Weights of a small transformer language model: a variant of Adam for these matrices.
Each number is 500 + 50 x the weight over its row's rms, rounded and kept within 0 to 999. Layers, rows and columns count from 0. Numbers have three digits each. The size before them is the row's rms in percent of the matrix's.

# layer 3 attention value, 128x128, rms 0.147, rows 89-111, columns 0-127
104:536497412406478482555549455534509515537616503565479486496422492541526536477530537450477332500476609451493520483400489538570594434501399510450476437463562453471530509588461545536488465488471584500584549518463474460339538485537498470585491493505469491500502497451444528517433414475465438482501417466566419499519469436535485489515558480500507463527500517502566406487518491524500470538599
097:475584488457461480520523564436459546467482480421486535622469428390480583520488425584568427498549595471525408433439498546522536497564491516525441469540525441392508458376543521529519480517533524571565480501431534536505459468499546417479476426448557491534492522573505488455422494519544490544418523462610537488428504494600588533526486479573559529479554500431461517498561480515426499499537
104:445492487536451397418499625433560457470475512468406498469511445431479383496534425501498510540526528531536507562582511465469478514550561476476475498528568523491450456428501503532511477615552490573457407516629526513578432480398468497514480548500570528485523508594518521428509511402440429511498513559419585592464537438568530487442574544438491512492486505489530547470460521439550521491559
113:459535421439531500457476508455499477463481481480449564457464475432497556537480489527491435530466458525525499433566476454523382498489461538524477577586553508487499577458520486460481505533441447561449443476506551519624502492540511451530537505498566489532479507508450530608512315494528576538439459401453476495478473503469539498473541485595523442466576610336440510488535451508410459519567
109:484479495483468519482542537480427482636492534498440473474548490556547492489395473486601455483543552545550577541513500500458412566482575448554480485512463581417512457497579552511559503474533558594466480546561485530409515500537541407560513553492499542489476469562472512500504492378475524460522586524548574455495534400609441478476364497446471549506531445552481484515464456543507473519638
107:428515473475501460552447385580454613468475479547467512497541434471515596494506542426507467424477482419443464473476506498506519517516425440499423518512454524345515604592515424443506507500504480456528540453482544571407497529435581550568427497431438468510473519497472526491399496493492497499452403512451412460555478507429434453532618470444481446506474462597495527497443514518525532467527
104:479493469483437474508541450428588427479466480491535526511445468539503419562510520478490459512511554538582488453578487408378427525448494519469507556499582447449488462514475501624497484628475490481422502446565501437503450400494529505508467524467558488526513399496580528509556499489410562495421442460485540550441563545463526558515534476595515508514432510503492620476441509411579478382511
096:478435541564491485498448533443363514517469489498465577498554440556563448458431513424567531507548491513525452506499505527506508466411468472516576497407444457525459578355509492542506540534509514497524423555495431495474613569545480545502482432553524485493575415586530491542487563468428475453508464476519567415417484560553449355511495522507490415538495468565550497537537558523459537592466
091:381435454422504465560507409601536533506638515432529507568489500435517506523483526522491446489413447557482498512438489435575501490383504553495399540480541467520480494561500512537552442467615459433470520494442503592530534540384537503487486501563433450517531555532474494511524487466596536554513532435561491561395508507428474534552475501533482568562474493458465566442476550425544483571494
096:517431435547521455518445532518463577431497532587528446514488545395535478577438460494528513634495482547560596450431477451496493525532447502553527506511555478513507512542472469512585637513387504540472420541496507524476598483481512500450481501501570422519562494475655492540460470465435538451604557481541577559448491516464480595488514491484478427540526581447530472540485526460498510539409
104:525515556516441474415464602502560445429451433510522431484473516465409487466436429422524549472491584565554546449543500459471539582543503481450459509516497378549503481558496480534517553450527574509505522504535588549453417639492531500502591485459564384459537498419468481447519453523443449489536457564522557541557512493533449466532442517471493521493401532454384403521580490490453478517483
099:512552444491473540598538427549573576591516528448481474494516459504641525506614458471513450591444484509498517520563481481431511496493486459509491534461495648576490510505557484467539450408543455484511513534561507467516461522525469555506462566521534480494474447413568508528560475529595494488480509404494508553406564415540525521509596491528544501591543551498645589484455514459446499549474
101:539524502533534482447451529532364588532533544426552517523469498536484480471500427584449480560386480474465519494456490529592491498496472512457438549459421431423524394536515535459464440492484432624470454509491415476530547538470445595433514522597488444486524539564549498546467575546601463488432481554488535418536478469429415476528545480432542563550490515500525487598495551421496569508479
094:500468464497510451523488514520501485331485452598532469559453489473547445546479507479566512559584484548530491476563489484483534484524512462422588462493560487528448595515345514566492482493525505463571456537427635430442534472443538573457464473525582463504483549546585510548568528497496524501490607491498554517546476581540570588531502495529491456477471640481478539499497478451532537509402
091:410492492438509519560595508554503449463518485398493425465533442561462482440549555457537524470533471410525466566521502439505516492495486525537415451511499535456513483396504377477522541611540506443458435470484511509491420492443537576463490501514583537532513483467476506438462441519448635598523493476533491464417500437479569662522440477534503515584469556450504500432426474531486431438523
104:425422433473480395486527476491556444539495524544527497665492497509496435529447471568469396420512472532448486542542508581513534460464409556465526514488551491422469590439509517636486457569457456471515472586503524558470484419493518509477502555540454512495457525487456486489499514421461474512508637504505468617541426458524540541432542523423485484483466530430445448477460448435587518538555
105:473449473511489416558412420486516510532470596467564543455466523501609581549496534456413505503511548407460539484478493410468444485410509563469592463413498500381409506501533519538516566492492455534462549487502486479482580470478543439534511528500442465524587420410466516476529392522481479526636534433504485449531518542487468523476529465497487512631476508421482553504465533465442606509457
089:499457582464611512587477435560598478425526493437546430487514582453536502479575538458441408438470445468447527505509513552524560493506502520521486549608539463568521461538451523477493507491436518538457536468513433463454471390515487568482548515487535539471492528359420508425439436471480481524499440616553445512452529593420557436532420530508480524487541366471502444502488533463465458478490
100:584439563476472431601510518559483470428494477465596449499443450574445452508595554554557474514505524443589455483447496480538498484489462543574410626435555508560534499552422411521544484506522513543493403540503570482554510499507458696432442475513504491530464567417552497482540565520496458537434574486544541522458508525563509493551526498448510456519585568546486526522518564497517488489504
095:521511475432434379622452469520521433465449527421500537502529507485471486447501530524479538479530620589518355505556500526523488513438526478465534560473394583486434452484443518508489522509501502474426574524578532441475502511479500604536545530527446489487428521406449476447640517509434443522461464428500475563584516542492484496474526508411529524489402551504474490508484592590464539498554
096:473466514422511522465527531441414498537544450470435587498517443542492503489551587573482523430457457337449453496543482499519465462472545554464533483477515534513518514445519464419527468580540583472535433557485421492483434574480595513544618454473526420495562519607530519493449477457563529546543576481468507281503505453500493476550500467542559504502518530514508470518458530520494569504449
117:448474480556509413519535557498409449506529463429455517492498512387394488453522453517531529488545530570479467575501497438524462503532492390488533491428507536465509438491438541475594544534532548571428529521521526405424587604458563637409526525502570473500522594536547486478498453500421453488410489456494509550455526600472459548524445463480498526468423555532477431566487527449576564495507
095:444426475519591552528487446565483516510599481467461491524576503467416485525560665450487461439484464473511501446526491515488498535538565495571515540503440499576505553460548471497552397461517530433476455510459506601511562506515452488615480500552610469481491517600567531507390492466453488520570474474532536532428549522571454451495551466572544420513502498504614474483520589524505499565396
# layer 3 attention output (transposed), 128x128, rms 0.15, rows 89-110, columns 0-127
099:524473590418383529605490476490424515507509501474519584520557572526456499529463558464523515554418529411489589541599525577491497484504582452552475577462467455506475496566544538502445527466493477544426533511488531527454475462539513530435360445601603495488482469442504509500463441500549530560521454500399514564446436507492483443496506589444492436492444630496579525584470518525471507503451
099:471440445393498475449561564506562534480446485535487485460481539488439468465554476448472502651511376583471567553559571621457482480501455491463442514463551470553423508523403476541521451550386502423540447506518524496526453465516494470472509504585405426473486481466528461437500510517522541407476493480428560533511397439473454475593496464476517503499447473442506399597484516475488494424526
103:529498430541554488413465509487515425492617490439540519468435446479613452502571479476481460541575461538517388559557566577446445634459387524485538431555511499414431462453454481505521502532552486470594487621524458459516580465528576546500587473466466480540535518506492505503511445481481501438499515506601510415484471495582570501468496538488436570459548463500551537534572516534477460543545
113:483570497539461456423533553497537462531466490516547457497494481526557574495549557458462526542499530573396533560556447578519486503547492466431460499509569545481554452508464475516612550508523428483505508524489533570456445503474608586490461560638406459503398485509450457473528494581519435420488463510460561588513389403504464571540478518450489579515482480397481424540482443539420464465461
109:515482529478555503554508408522487477516558487447433569461444447562602468464567437497590498447506436522484480615602564500485481458495538536534507464486481506483470552541416459553463466444506506502611439545583425518510428515576433532498445552384513502482523512576505483430472367439558478456490484561469610496519459500447523424462415474537476454460573467501526465488523482448494594513590
103:488509560525335493536458529519490457495515562572561390467561517494414515476585459464532473505474530416517523541497517539623476509475476493540477522490437436517494470577559467506513554512540499510461565458431539532528447538507524527548477427469508631466536475478484422450491552530507590494527464495484498654436541565481518388477377469561491543521424558481567522442520507541596527505482
102:565513458450543517504515566444449385430550515518518543493492538483523542513433545472474614470530466543602526576472498521485479490443482476450478522504471540458480506578454478456495505476523427495583495538512487400513496478529595646483563549498369510495478493525370545495460486703417481506528478456516483492536466456591490541550560554503442480534499520597510454522529489518463550522535
097:481604484548475500440526441480572487483504516522463470490405468430573534499577577435495493533461478508531489524430476407522543506466536546526494531564525539455425529473442501452455464477493528484425477516449482486441472542425544522567551525393520442698553499492463556438490518504436509409441478483425418390504555420462461470465394486511449509489461544555427452518455572450518450444504
092:528486554556482548497526602509525460529446482556527494520518510509530476589499467501500467473443462428522537466535484522494484599608420486446454491459476482430446470547604404496585603453499456576524496502627402431519567423473511465554434574498534507596422521480441514400480467522599485506490540585437513530500500543565575547508506600539467485468481548535488606545543546527504541491529
099:554475561499456509413488507438574501500510517469505561572514434482484513482520492482446470366501515531467386515579350490436534446561524530578526370523504464551538555425504505522589507472453539458484452462531456533521452409444483546545515619500506539505498465537425513356499547537541583428487456443457473523495572486440553474450516558476416499466486522485395502548534469552487490487492
102:461464488483544522479488429510475563570551524421493516477444512538550534531419498481483484509517437476456422505555424614461479455527450486499498475422459506437517437468443694418646560549509579523495583493443468525549398500531531486584458575529484584451500535516482421478509555467570537544472531500483484537472445484411523551429490474535574482524585483535543537521485546532475541483414
098:565481545541503501510469498521446499440460504608501514501426476511412429495513489516532512507483523494506488490473426496482510519464578509537500552448466519458475572576514410590485542519557556462497552468523551518481528412496466464488521460497590518409430557559409613431476445444518448473651482545478515409440443539510533527515470567461434432519450438446389444545524455395564469466613
103:394427491465497510393506449529559529537404547605492383457473489524585530474475504513532539465575512501542515483564630475435517483465536492599533419583524506548560602474517487524459552499471474525510485555559453474488548416585483472524509535524571544583497513431559496439473466480478487536447500480486554465431435429574619581550525580499458551449518544518476540482476519470570438515543
093:472538517497431414479503535513554571501535436438561565560507496476471440548497531429450444437508471512404425497506378501449498496457489507507543450537516532489429454481502480433490581503601486567451490482562511534515427391463603507465516478520478427569558481477451382513484508556449595412456492548504544490522547445421427508470468538469552548494526539519352400464489514499545548412505
090:563428481609513579481557661463548485507566448458486488546501474531457408502477524462519492504518454468439533507431444541499483541480413490328471516452500536503503440606436463560430496427519398519604467414410552469480511487525484526592515509495368458537443543526474466456491452532471526521549473575489465512504452596486530470492514516494447543516518568483551496533407485498493514501484
103:548528538506470538545449500653500496532537462479575517516520590502508415494567544424472468493502517480512446568574496495488481535440464475445500532498546477575504456509587456527580531546515456497457481476501468525494679575471524489543496461453550474592588515470541461532609519522479513496500455556460511504567568454450455512567539658500512450454460572527600488490540522594588564472490
108:476563511555539560471585522594501492500548448485475503523600429468508483508523507559496500419453496562470446446487487417539488542566506502548514462474476438525500537550525516503540421499517564530443472496589544480595409566482523479464517599482474594624408514551426537445543442451493473515459415586519484510494604565544543507533542594536436455474410508515484480436648550488508443500524
087:476520449484474543491526482450569514519467464567546460489523433457489540529449484618560544559522476489516540541470504494506462593628483452466519545421444500536525519484577515587480480574595487461611540489498487607553563509619424482412496490491495504458551466620552457600563560490545560613524561498499481535488554574499496562469484491478546545496500539477491586540495450591451498573445
101:489470487532512537447539490445563634509441444601489426511447551460456504498423458451527450503552464497500602520495413626531559535532517483429506452566444538438447500443463486501478571489565428431511455491495465491436486481473457501521546503514479439622574503506500461519410456487508578491596465536506480549446437462456538525444479620482480562485539589407433563538453437579526476469512
094:517613502501542453529601445531447604537502509513511509359507536527497493524416544475493461521511485361493515458506545458469482578483468586471483510502438533453517576486481559525465454612551458489439453447463568444538440560513569422490572468454531474663494571431499451610487491453486453535571454603484457489497492525514560462469445543499548473487447506512506540437547482471564518535478
094:539435441564558547565503608591562450518535571530462447543409511541498544416468507483544542572523422582484550482463483430509549583515478491421458489507519486432527487581511510498438497452477428571561428554480528509511471532438559482526445509420503491585447454432477531475398524466469515414451482557429585523453476488469500526436582465519516565494468512493528415417375580459511537472535
113:487489514431532458451538481420637496510534548496526520537487481464576473563422513434417440495537397444455507503462483515387491562436503574458463458548447475480490501479509431512440483551485495480447426367512465559533385441515529518497507585501441453650476566422500398436518554520519450474512536530434482508458501482473594476390481482443512493477460456547519472430461486559497524549503
# layer 3 attention query, 128x128, rms 0.201, rows 96-127, columns 0-127
089:416551427439535519556445522459507542486457465441565567525484521476501530466554523524529512544517545493569514449476503508453580508490564452504544479531506458530422578482547422533439488562437526489517574527478541494450376398551446583497560439549467426517458564449487439469551492396553455472466398552542494473558555449556425443509566451557445516517436423482479528466519400448593457441585
086:548497442472465522528446532476562463511469586402495541461510493470445464511415562434503509479527527516528490439463447492466497503517550490514387436456520532585514464518485430523501507474557485530573456451544460449547474543469417654438489475467478496492577524608415372512480464512473597566447459555423564487470591461524458554473496479433488564435483439565555469505510387487521554603501
091:504541430527476531544486614514546482502491534421488543568537501534531549453486503419531517535428598471565599453525438537474568490463625521476445445412521508544472469527459462527557488445509578497568461457575468486538397464490497596462455505458523441536571534439405353500476458556580539545501463525459513461478610461533486554447543438474476512485474468524524468432485378535539520522512
082:629459532579460455431543439487527449343555482543635432504541449575460476530542540586546478488468445473364478530507436476528498551514450478530429554524552482516514526555496501535469544433499434572512444534579465494521491539488505473499469542524568538488537493603545509591468491550507464549428409452445480449449549486417509586506438481516532508482516513488587436488505472425430531510527
086:636512513494498499451547452421505495506611427561537465496404456548622471537504500532490513506505391495470477551444528509546497531522427538497521573594539461521493427447480520515474504478518422610514444465563516449528424508498506441638468499513502566494429475621447599499575531476447446451474562478529495549460469505514484472546523555483523540552484479506527408447461571462452560448410
078:555451590487542461492470440480415484519537465475512503482492462474474437522550509543514520523503527527536362516573577521622456479509451393486450558529467439425465517517551617469432515582432527517384594528441451607528614502484534448519491479511479499493441437503470540470582512439492507458431571458538531550557402573503528534488554556475489532516552531441522565470489577475482443460449
078:362517455458445505595468539551519561520482537422435540467508484481479552533436493483470487562530542537534521537464445447375525458444597494523560444440491555484485544536495456522550502530498591416592456465517489586572470557512462579454509519497578535487539481386402424420472473562504547521500410540500579474443512537529540613420489423469515454459523442502494538440535460510550453505522
113:488485511456471551495431530510520439491487544574446544488515468532501564358470559422544440557490506484505479461521423525513487468508496481415564525444568443546443475488424418546513467637574444523610397469565450468497392501441565548446602442504556505506576487457523449499476479478488468514445463490508451560369516455481531562470508422548463463514532417512546428536459442550487540512459
089:444485546547555442487442543478472546441408522421435518510436401423525465489466520446538546516580527549567473513455420531571485437495519480397456395496534552571535510446474534551548521536483437410525497512399501489530528489500529457454377503549546424478503402555510496576504505500512458534479566518476459503553400502507528501418573559502461449452486525562556531507332517564519479481524
078:541463557472516501444514459414537495537562448540506468474460445499516526523449582586502535439502484450480451554505578618549505519555386506502487528589485481498508517498520572476461482431484420595419496555464466482464526569479536498530507492487496503496401466557558594570589544462479539478499504510619434534552415590485428463605529596479562524528570469530461514587436588492474490433447
087:521507534495554481481557408478546488545492517369540422509451437520537466449538562456492483431496507498412453464493555485471540443556481578611407543495434577503554550572517519476400498517439473552534528503527461545540585556578571441638505435552464487457431517463454538479487418522550561473425528506484443486596517506511446473540398542483459423495572519522477460501542566458415492493523
076:529458499418535548404537515411499512454474452591441510564487457411459497486439579594572518491466470526499440553501581529563494479513443458487517635575493484516370423487511541473463642507523415526475447516452550543424519543459520519448521470504529501540469461529563559495537494467451469464497546553566473523503454567528525456596524522484507516610526477421467550610564577530490485497468
083:508524490452455430514539489540470513494565475521467494519489467542538490524583536488487517518601524429555547472399433394454586479497496543619480516432517494538579566510567450516493421527553543546435475471463454570456513474566443529555395434500470452400455518478504442472494472597393547494528412533528510510458521512449584510461521496458451490448400467631482560502551504534458606512554
106:448526509577498568590404492560542430491470460494387480523505431435522492493453596464509522491460551466542487502478427614491439524451429470445464609426562515491396489495462490510530499519548509470565482489396506504503487512480483490446543441418404531479480480511507477513519482394517517579463443537505516484448440481549461535486547450592424491428503477547480556575324432514537479495452
075:463382481524438550432562555519453486430482523474499541436469505501470482480531427448519541503494492510498482530434602419544487540583495561503425460542427452505440456533546567445406464451461458450517403572494485532507517518487536530576460492521518474577573457512490464595451483461400523475596483528493493531508560529495500534489408579465573591487563483534523456420603608519608467538440
094:528468513521510625506530540456460482474418572509524484533572496522412528563451535577510469473435474512560470423585571515496479489548525543626433540414427533551509509511484572404381503456545448474556513597563493541518517511462524445637581559468535508528452475450461542527486530495506556483511526588497557537532468524534476471522448563487472479438587449446451495550586526476415522512591
103:494568459545549463387474505461522468527504618513472445524502541518584520435522538415537520474428477536426420469546421519504578450548542547546526457515464497524488467523421484524500433567524472532540429437512439520560439429478456551481484407439507480471488478439470440502537525579458532517386513477448438498536595464547593471358491471467369519480506513524538489397511484587523481459549
083:552521514530511423361576469470536520532544475474514468516490525540549433558541478516526515539543465558565484452520561553484423607506459576594462508543526502438481502441493563439445556476517499477492505573520490479560482540435481485547584546479412528484458589437526570557639605480475536496485507479554490501509433532517521504466507654436571551610492509546506541471419505492444397524494
126:441379471476512515480425442534440517499461487543395452471428420476462503391516526551528516545469536509530506472509434524528435413521517494511546490475480555519511482457502513471490503581487378515523450441513534559442592497503456486535436471456473508451472412499440518504536542486502519471521598483479421505534486566534547367402556461489412451468529437464593519582557525591449624437553
099:662530526573457445461558496483566450363491501507614546452497539464439415446523438522548447516549483479494572440564504478562521429474445479510543484523525469438530593463495554536550457553422531502477535474589464379498448519516577500533481481520429444487527461479503540480465516460486431451544428503538448398454511443480418525512461459598507500446436521435581474426463544485491471492465
101:525524468552548430544516492422488501442468488498413477415436389490545457479476497506421517494505515515533483497495435440486504434459534553534492548455620525494641591434526497461554503585578561406573550511457546514534620503488520322499435461455458544370483434542521515504523560525492506495525579546504558462485482574514509460468501516500512476493505516514482539594451473524576468525469
099:587587458453545501413550406569590500492534559490494507511490607558651563533456418437502588479516529550469494528406522474525471555525464557607483498470450471507504466436513443460543522571504595491484546563499463475580425483509531478559482485448480570503534586507406525394556486459512493469476485466521501579484539549506458445479418587523541438548522518470492499495423475472413473538467
128:526474475496421459617529557568512506488487513438511607409512488506562540560521418548406510535486613498557547539425578525531514458485440544534461518454542494563566544438539489470586435524535581466553552505466574502528546546544496484521442538508482494508539498489512571540450486601602528432495481528530500453497476579481540562569461509536644448489454475461560596519405450554562456523486
104:476510539494520522537372495622457448516485399503545428592562553523418524487496487504576481538482463501544508532465515619562462553472518425480453542507465490500414456522403505517458437407459417565432533479525471568486540514474392503532384496512522503586431472549500428519515496404521508459541499519490505496492476484434437430496543515523485421428517503492607525490489419496444553425590
100:551575471442537448395544395500528507474558494537454404502409510548452472419527556433478497401494425457414480501500403379500523495481476550573522511581478420453525557554520432468521478552516471539371479471539511464499495460480488462473459462457448582454486468613452541450578601492430449433450480488416511516432547519520528466458417550479468549505472518464484479498533541460462561469489
106:501457422499543355498471512546516490479400512496404518499526480555519496584493482526532525457423553483434553570415579497481473420492488582532393501416526541544500519487514459474506536565581538426528500495498525499477556425559458504572492541426461570472476539480493546534504509578489520513440420554512547598483597514507484480545433483500532436510481510540500626607483401511529406582555
103:552482488486526396470545459498525569508532594572497582442464483507534475509493531494454513448514477488383469526568462403466524437476506528535630488525470414453530571495575430517559501590559546490405516448500596378496410435495510589506537515496464512450576567544522617469536541568472466450438456450504516536531531506579535500483441515480497551597453551462420475505476569473482514486465
112:563574440512541478492582528393502409394521537484536488367508448532516464490454500510435466511455534411509472393552485431488486467496541505534482486426521454478560512574501487500506543570571640434547485482500579468520472505453599473517472439402536546409626523507463517479547460542502531535536474429535511461483556493498500479494453523542538553546564524552388509519559538464587491534426
090:516512448603430525474513502573533460462572518530523531543518530468404498442539509482526432384529454537484512497593520498483463509512467445495557488507477562438462469444518475517469429446466505495423455564561409506442544461570585491474590533574488398578479503425503469478422506452504498520583463403457460478487540438413423491467541422511517471431429514444483359432523476488433579545549
101:460469555426491455525440524566509451493469525532518522434559484552464537555497469410527553505431549549532489511439593512502586436549478529602562478489513419477469482423477481473531536576494513521514544562436565467594487438545485490445546506419458574541586458512456497544507449545527363531463499503582501580461553487478576578594439485553488450433512582474469578545517471521616421546463
102:518540454489559482440563426461563551497455498466536498442480465524503467513437588493556504563477467508504490460506465473521535446514460517492495463599408500488502535488486509551578494542447471498464464545516522545503553651513597556568548397427520529458550502461544511417433371437481471582415498448523410447496577496532589409549453447473472442432528503543483470442548476445466477629451
130:575501526483434456505484586502465531448459516465587496474609693517527510583580449523528475511513482574435517521485529529552447439499484580493525466420498507518579542507452556568581518507568583492572529516525514472453476520489567490527531530471463467540589451543493544525515467556434537430464438528550544451531476614502536485589536497561577476529559555438438504541528495425544433560581
# layer 3 attention key, 128x128, rms 0.187, rows 96-127, columns 0-127
090:518449555548475425537558558620449515405502482519557536489525438539429522510562429489492504502644520472491495595500517450461546535555428496562523467562472540506487550468544538524531465425398506438441451559526568466442549478495581451585536645477472455551464472503539597481539528621487527482504499410558533486477439537422490533536453507517554427484474567459557507499460517540494482423493
081:561491449500536522566471474438458556445456490590490484502486460539515494545413670478497601519545476482565521481599438474529436386497484502428532481469418460459464569453410478444423463536492387449413436490611421506558470516432460507526571491527529530460500555549545483549545548462446448547475503536556420477567443461544486443465539450436498479485538482488455503469506471598498509472531
090:508540454431547489525446530506462534482522556518523521550491469415489434459465551488499521462530485487511485419602447470516553509605516553423493398498467447408512475526483520391438566528511401496430346552574498500517528526560394520504621412488473510432435561507507446552549534468478476578541485502559390493466492519536490480464531484418482535544514500492522561547532503572525590470596
093:510512417465523552533374569398519478572440568551517434529450520519533473501431535485588589455456454432522437468545482526546474517461637513416544535511455557513469408530462487489447547608486486591489492447476432565551448479468438526484495350466491542428464563449486436496475492475472461537558485565531468547452531513585493491488540449477444561487530387549481518557547502529500518478468
089:569501529445545497537474561409510533481434555386495490458474466482462539561501390541557519556490435484537494476551522569506477501463388598570501608569461593530509532490549521492512531578480522536507445447521497540499494486492590565483512551471454456487538437486485605516424476540549510435527427520503559635537536520430600470522583546551547511503469514491437485498576470396475436497409
099:459480542565477534521599459526463510510613481492505580433543497546516617512602481576426443484495502582505550551476559474503557548432375568594494479574519534485504522445518503566575432495423519459511559583495580505536437524609520436455544561495522515591551484560521591477417563519528519477484469449485464490514468504500517473533397523563534462472430547484439450431494499469454454470456
083:552507526524440516479497418595581471589431540517501586538470603470462440477428569472493436510434475485443456408570444502467479509614529438368455468402519508456474445525444488385476425498447414544480430502481525512470552554496473519419468468442480485433446475467572471483493469412458483561505566544515437539540536478529440454461538435457464517514554464511513536526490488519480593531587
101:476562460462628419485457552403521492495472504552446469540483435460466466455499453523488524543513542401535516508494454486508539501553573544427425564527435531468448485500499479401436578545504477482385432488497421418458507482500458492519509424492480545416522495532470355596566460433437467503530453556503536481621509470473551508534609456420461489514545432552455580478499494489462504506576
109:495554561443534515475466532521506373500503427539528467456484492513492523386502433454482460469525460519419517618503453494441522596549477470514459522471497411526632416472518548465542400531503499503425555515438536502505573471588467462556402467536454436352413510458530470483517447559495551571464504514493507493500510491467588615484544551522522549598544470541527510524551552496468500554549
097:558495534494477471509600491546517563497534514467570489462533478529476554487595497573439494500582528608556576547490570443540480459444449521582526499540536534465536596435500545516619485463522592487564524525519595494510457512558538518481498556462487506597557460448518595425447503541534534460567487471480527410450466526484549554581452508581570460519429602447510414424455480527545402482499
096:447466472550483509632482577562423435448458555459533516500512549490539549658417526476484501529472485499587442419448595509532452577444479470561453420414463463425485465481476530507492450476484548485536597541512496459460474471505502461495426550619466485556466475471510597462461441582545586461442534532454461460484516494394519547481528561534546517544511472479464603484430507440513497469543
100:423485560445475491515502481479468672428548501490518457482473374433523531509584461595405552495592564543532612503533571499504446481469459489576456590565522555482478499416562503427559520463553511462545481600493538438504592515517504484519501551529466570514422515475536504527493548493456503475465459428571533466576471494471513491557468533546532487500478553489470470503368465510396462477449
088:520528495470549506508544395497551436482482516456467501460553516588527445553462447471520413489503419489465406401586438517518498529464449522440447467554567526471524476453495503466497390526548484510506519524447470484515507483502454526429493437495499401423454562481486428562559461429560488550433532571412544529596538463553573501394500602503416512448575393507499526477451538520512529429616
101:495487506546488507522512567413478446562475497476443587498482483532453515566465488465486544572529444489570424493468442480586573462456599422478487370590485477456505468484453477429532489499491506473544503546416391522459559467447498543573474417476618434464471508459500432552504394495439490588522483485462518428442447538465544538448504523373499421422477520518515455458538512497511477500630
096:508453529489475585497480421523535545491583538472500490548467578414534557504520499476542500602506511473508423571482623508554543535453435485397527452517511452557478512432510437511516455426512495452546448502560605489553515508519464480531533521537500522553526475554498627465395527558506505506567503497498463456463548536430538410561449492531632488593495535435410504484484486402428532507375
105:445460456476466463566445513453442483417540448591541498503567515456509484479433431600555509502532556527518524498519590509518532404489521488397482493459473494486449469599502531449432455541586495409520498515552507457534558508618375532471445552601488540595454503478552444455445493488505509550487524562666553518530532496477521547551501491492543563564463498497479508606502519559547561522429
072:568586449517549523521495557502464441536408525522537533528537460538535516586444496529480433584459549547608440507551504479443508640527531527501472503589441510428488550498548521416466545411419505518418499600475499477510513407526503474537500483547447477405440415442467485534480479544488488452583536549552444409549458561471444472512481606466533394547516515476532591483426478491440473482503
122:556491519506402526568610470517524501535577557433503512482541576489524569528527537490493449502482524572559526493440693461569539561521488503541476483552492428514501569570496509442472428449402566472483574566486530501459538562491531504511518521545494497523441531471455673443486502486478530476484509474464492447507409568485491520514421539500582469503496573515430390511460437440402463486485
113:572590533496563468503530527472574498499505436536512519462419410447482440416502411503429501501472410510449447558518429463435491589438449470500491549614457495432594420526555474488547556569463509557486522524513544475421489508581493465500522469465430534406491466442512466532596551633538496407514580426544485528474484463487514514515513561375501479502457540498500516408517541500487505412516
094:508475497497463466399404547527463579421455495475513437575506482573477484479445534475449598424540455464394478534429503498456518477409382523514559494600578535548521525464543530461514556471502523508415404507428489491500543517491578420507486496485449536478616548457422479542507546498566482538511515507519525421471500464395491505431479533495555462511540449607544422469588427566484434499463
102:536570484424528516458598570504482504524526449447492497513491516508449500465472482405467524489539376602480513494484430470464516545473486416534532510528491428491564476416433526461589514487504556535446523527390511526410539479483583491508507437424464501464377587453500457468565428476458497519516460472511575573435452502418484524585510601524523437425534468556495520460576578367519489511541
112:509491563474480540535492498597415432511558541449480471557508482489567571573480550472472543434436389473637473404581626432515515520579410498553492611404440477500461513525504537505492507449507528448469534606461506510508450560485469525461473432476477462573581486409506562529472522473449519447495502483564479594495500487492543500506440551524444549457456539602393473504520532477457520529501
112:460444486517439518573516515579510457525581533498429539529544531521509587438492476512560585481431478530543552426447594527540486546531437470518502516449558555436418441478469563427465562477570459551555488509424554497544524596453484519474493357469493459530478492443470579514558487320454509522452552479526530527439347523493511571537477502543542502512515508568495533554502561488509556539451
100:443453504517490490413397575494497467440456425576523584512522496492490505528464490513551465345499574453399446571434437577594440474477456491469543476531451549464472445478554505578542506544517381457472458485545525514538449468539499517461544550471495508600555446443571449534467577587527493465510511490533541542521543558489473496485389479523443531416448474417538507522520478561581545428553
118:597637569463527589431565484398490477480451495472519427490402513451551467539410483421464491515483420530497445520514450481434479451445420526604489471561480427575598460405437490519526493474424594479498574534461490536478432555481500438502531528484491509447517503502510500538493496590536532463491530463511540504544560427513553462477523594474409480426523496540504512419554473433439487451580
113:546439487457489511477532521475513469477581520544462511486487541387480503498467560391505494457404489470418334509531539324557477535417530438574502497509484447498492528518537519495459402491471478594492541537467484555455499493453547522521512464432487590571532489459545430549533501496527406429501560463473546574453482497436507527581480615458543570514514534532426545496522584516510525450452
109:585576513458519541470551442492521467573464565416478391441448498573590423507493552473421560471462436514522581454576564455421507500495518564622454550527547443533516554482488489490453515493492594541542541574438469498507423588415535418538495460467479479438506510531441558535598446429516511429508566455504492477479459423536519487525509585459500521532563543558491466472488493455421407540540
090:561522455344499479520542539435426514542512531441499441468529458621585423495507501398543594543522397528651519497548572437572545503453543521490517505497513528492533496426480541435478553455509549532529469503485413474541508509528518480496455449521491519510510507512378508479575507503398545524531431511535522523577466425489467493459466555448531502441458485579542519491499607367463492520501
123:400425464590422525650487491527502424439472435522457450584522446500551554575475502566523564546482525442547532486435511625410563407493454443453485450441514486499420480561477539541460514509493404444512500435480507503508475515508462471513436526624536458531582468492435509520466510521519531536478553580481420388450534500529491545435519422494468505544532513488509492567533471543538550519408
121:553526500482461429353469574539504541525562509501512465543450589428520443493535461500497492368478530476423461515512536471485441482499460519537500582519493529521500515511541475511502452514512461544408431509662502520491495474466517513442606553435442549533491536509530404533544465387476490453493430516435571550584505451432399494614542501443512399484433477498441541514576481534462466525464
105:557456480472568512440494453507450619488478543463469501540365503548546502565420491464493507516453522478607513549575495541507459483417466434602459528520482563437517487540513456528536545450515520520455453536397461541438522517412556493446380508528492491493612468479523542504459466533426495445589443518562501500457542479490402405425493510439554541562506472551455514467383576522515505463423
118:444501453455524509522560454518443508541538550544474552519538532464478544443403466446472509566483459457579655528585549556489549543543554487479516547423507444551477441476516480493495500456514507405391489496471495492529437487512460481485483452515500488553440534526543596546537464475460487433474497530624525507436476465583481458533438519574583537448571454524598499468373456414623516586506